Part of a small language model's weights.
Architecture: LayerNorm before each block, untied embeddings.
Training: a variant of Adam for these matrices, 140M tokens, 8856 steps.
Each number is 500 + 25 x the weight over its row's rms, rounded and kept within 0 to 999. Layers, rows and columns count from 0. Numbers have three digits each. The size before them is the row's rms in percent of the matrix's.

# v: layer 2 attention value, 256x224, rms 0.0522, rows 126-127, columns 112-223
# o: layer 2 attention output (transposed), 256x224, rms 0.0514, rows 126-127, columns 112-223
# q: layer 2 attention query, 256x224, rms 0.0932, rows 128-137, columns 112-223
# k: layer 2 attention key, 256x224, rms 0.0963, rows 128-137, columns 112-223
v126 112:503508469504503525491471494478489481488508511508508436514484515470501473470543496541517495506498519489517451465522451478500514490481526515496492543510475490489515516524515525502461470467500506521487501504522482478520495501564496533514517481499517458482474501517530502483525504510501488525526472463511516516479495528539491491474494483471
o126 128:520500541516488504490500491506567480507509470500476494501504402521523497474486504506510468518509475522490511531498553551528483464493495516513529462480482458415479470485547499510505493516541499504507484497516487497520478470480491490534454500487465484483483494511552488560518471522498504510564515483514477455498527500499471488499503495459
v127 099:474503437468496477511494490524511508501520490468496532479499518476471501481482486503513540571498465494540485491478448506495505570485527500494496537518537481509497513486510493466512492518483502465514468485525476451500494525513528494496534519492496436505517461483490501466510524522493520501539478519554547448502500500498504491483512478510
o127 109:514503529519510520509526493495545473555512503517474469492516464488507508480495519527526464500502542549482498528489528503492499444487459528517528500507462482452490474481487475522455493486517519511496519522517508469522488438485518494516468491483498528502443523484488454541536478453488488466519500480494443522497516524488474517483471495465
q128 107:547515503482488572512501505544455497493498491458515507457509516457528490523492468504487536529532488516496508496546471533510495486494482542454514515476472472473447498483528508507521507502529563473462512495512472512522458504460505527530483497507519484491475496555490511551467461513472511515513497480523510485506486475507493487507506481475
k128 100:457513528451506492453455539438450503502488507502545538485493538526492529497508497533511527502507526491533501491488485477523489494502493534491442534504469462474532481531537487440512526479507512529463546533444510492463496540501539510479481518492480551514509493496488476484495512504476500511504534487509518501526520495482495485492483456475
q129 120:477490500476503466490503505485490503486518546526508508497459510524457523491497523546506492520462490472478501513478509467453498484488544481529486487486476506525531469508483479446503520510499451521527486512527504471497516463565492463476469521517525465547530476471547474476504517506514475506451541485521486504488471523486522539507507490495
k129 105:486498474545515505555530476532508479488492462502461507499486485511475476488512501502499484462506469519450499498513545534457500470521522488494529409480542546471460511443471496543492479540498504467504453501523490535537510488502506503543496454522500458485484533497488498489511472490516513531531487508509497515483492484505488512535530537522
q130 105:467501446478518468446491504477503492488498533524507501499464502521451536497509512542522518498434479449466483501481485474488548499526545486485499493521476513506548499484488501471489531510514450500497487526494510485502540474549483492484493511517524495524507482481511507468523566510514485504477514497512487510496474530482499539497514494483
k130 117:487492467507518494540500480532513480492525494480465547513489466506513482496518481498471473464530464529480482555471503532457514498488494483513493461520538493521443526489519501528474446518503482486502474489557498514506466498532528474555482485537517409476499480508494516484505483517488516529519503513482522500499459491476479494488529532533
q131 102:516469539539486524535492512520526499494486466493483514473544502502541495497510511475501481492548538545496524476539513519515448502507448496498488525489540508469471493490486463513488489498491554495490492472479509519480487499480525499497535496495482472452534562518434519529491453489495511514534490520503519509504494483489493458486502517542
k131 099:506489530470487502475489521493459540514474489504542482513509528524463512530476495519515497508486548474536547482498454474512448529507491518517515524494480524495545479514504506445527533502543528501498498524462489496450503533493496465470485522460466543508515498460531463546476510488504523492478475473539495500504490543508483504501483490466
q132 107:505488505501498498518470502519491504517513544529534521491517505527438528522484530520501476471485539492487506520460508494505523517522558505502473472539507542513518516515448435483483542543489469514490473548473526481487538504484508474463512466474508505496511508480500507485517524527528476470495502518519476548493479510452533533499489484532
k132 089:550504488537530514531524464530528497498506485538457505524523464502511484471523527480492480491478482548492475516507549498471514484524543473487521452511557532481474542474450486543459488496483500480498482478509483547518473473505508484508504455528577442453487486516498536506509519489530469482522484541461513501462453478498492499527526522528
q133 093:514496547537498530518498503538489481505495500482533496474559518523493519506531541534523475509502544494489520516499528527508483481512505524492494471531497545469489503512432477495485516522527534476473482519459539555508519481494522468479505456466461534497510567470459495495489522530497482502490482492547478521467532494468513478521488510548
k133 083:473458547472461499499533576528472478493487476463516512481543502493479492487541500489437467490513528479514502516479504518464459533489473516529484495517502480464520502494511493514509463522534540529514487491479485492510482530511530452475497473480515484486521507502481480549517461519503528519504508484491482448523474510492514489488511493477
q134 095:489494515515509486499480508564526494513498520486525497476536511525420518530519528515528491446483516516499512508450549508529514499492525491486520469498474516502514513510426461487503517529522514493505481521440516520496514467499483462467498469474476528512490518467467517481491496505530457480517476501498486523457470511465519509546510495515
k134 082:496494474523468499510515533540537504500513461494469493477522483484525498460493506474471461498499470486489447504496566513483532509530536490461511497487518491542472523468471509524471472485455486510513521493526488492494511485504501488527529479510541483502507489522507485495519485467526462475506477548487507501502487482508497504528501488569
q135 094:518499519504520536536493524483520510522505497493510484479525519486501507534534532470474478487516555544526525477504533509541471531523469481500498477490545490473520531539470491527539506521484531497505514449481510488490504501438480526498529518527521512458502551497488510555511468483503479501549453514448504510482469490485484515519507488485
k135 084:539497465531503516499539490511524500486507526513556475453524452490511484464510492527490514501469482516513502463524499494493492475459534474528506542483446475522479502513508510471511509493509506514532572490496508469496474489472491502505462550497483501511501485495526493524498480479526469464437457492537520481481483504513506469459479485520
q136 108:489522497510516487484544459487469505462492472480496506526459493475523487474460466521476504495516456513504502475533453517505529480474507474477497523501475491492504518500579533491485477459492511518476535484562470500506455523504498538536484516523490457520474456531501476519486481514446535483508526503497495446550499491521488476490515512452
k136 104:471512521444464488509465525457442526467461482496520509471462538480454496522489504490523499512545516472511510524496461495492484514527456522515516511514512511458536485536518511493562532509535518516478502519499451487477530563485522502472536493471438536510511527460518482510483503511492525526493509475490510518534512505519502498507492485446
q137 111:488514477487500508502536495508467494500488473495479476525495487476543501488492477486481482486512498506529532499541475534455475497450448485460528531450503485535479495505548511489512482496511518501491512486523487489511442544491512492523486547550517442508512484550503472543475451523509529511527507455474528433492490518500496474483520493459
k137 110:481486547479499524474491541462469528512473504500507499486465522515463521511495480518497497495499526464505534505487477498514522532540491504485490507503464491464539462518516515465547518514536518499497477526455484485494529556502497481470486479450486539522485509451524489536506510493495523515461528476542474499525495505499480507509499474462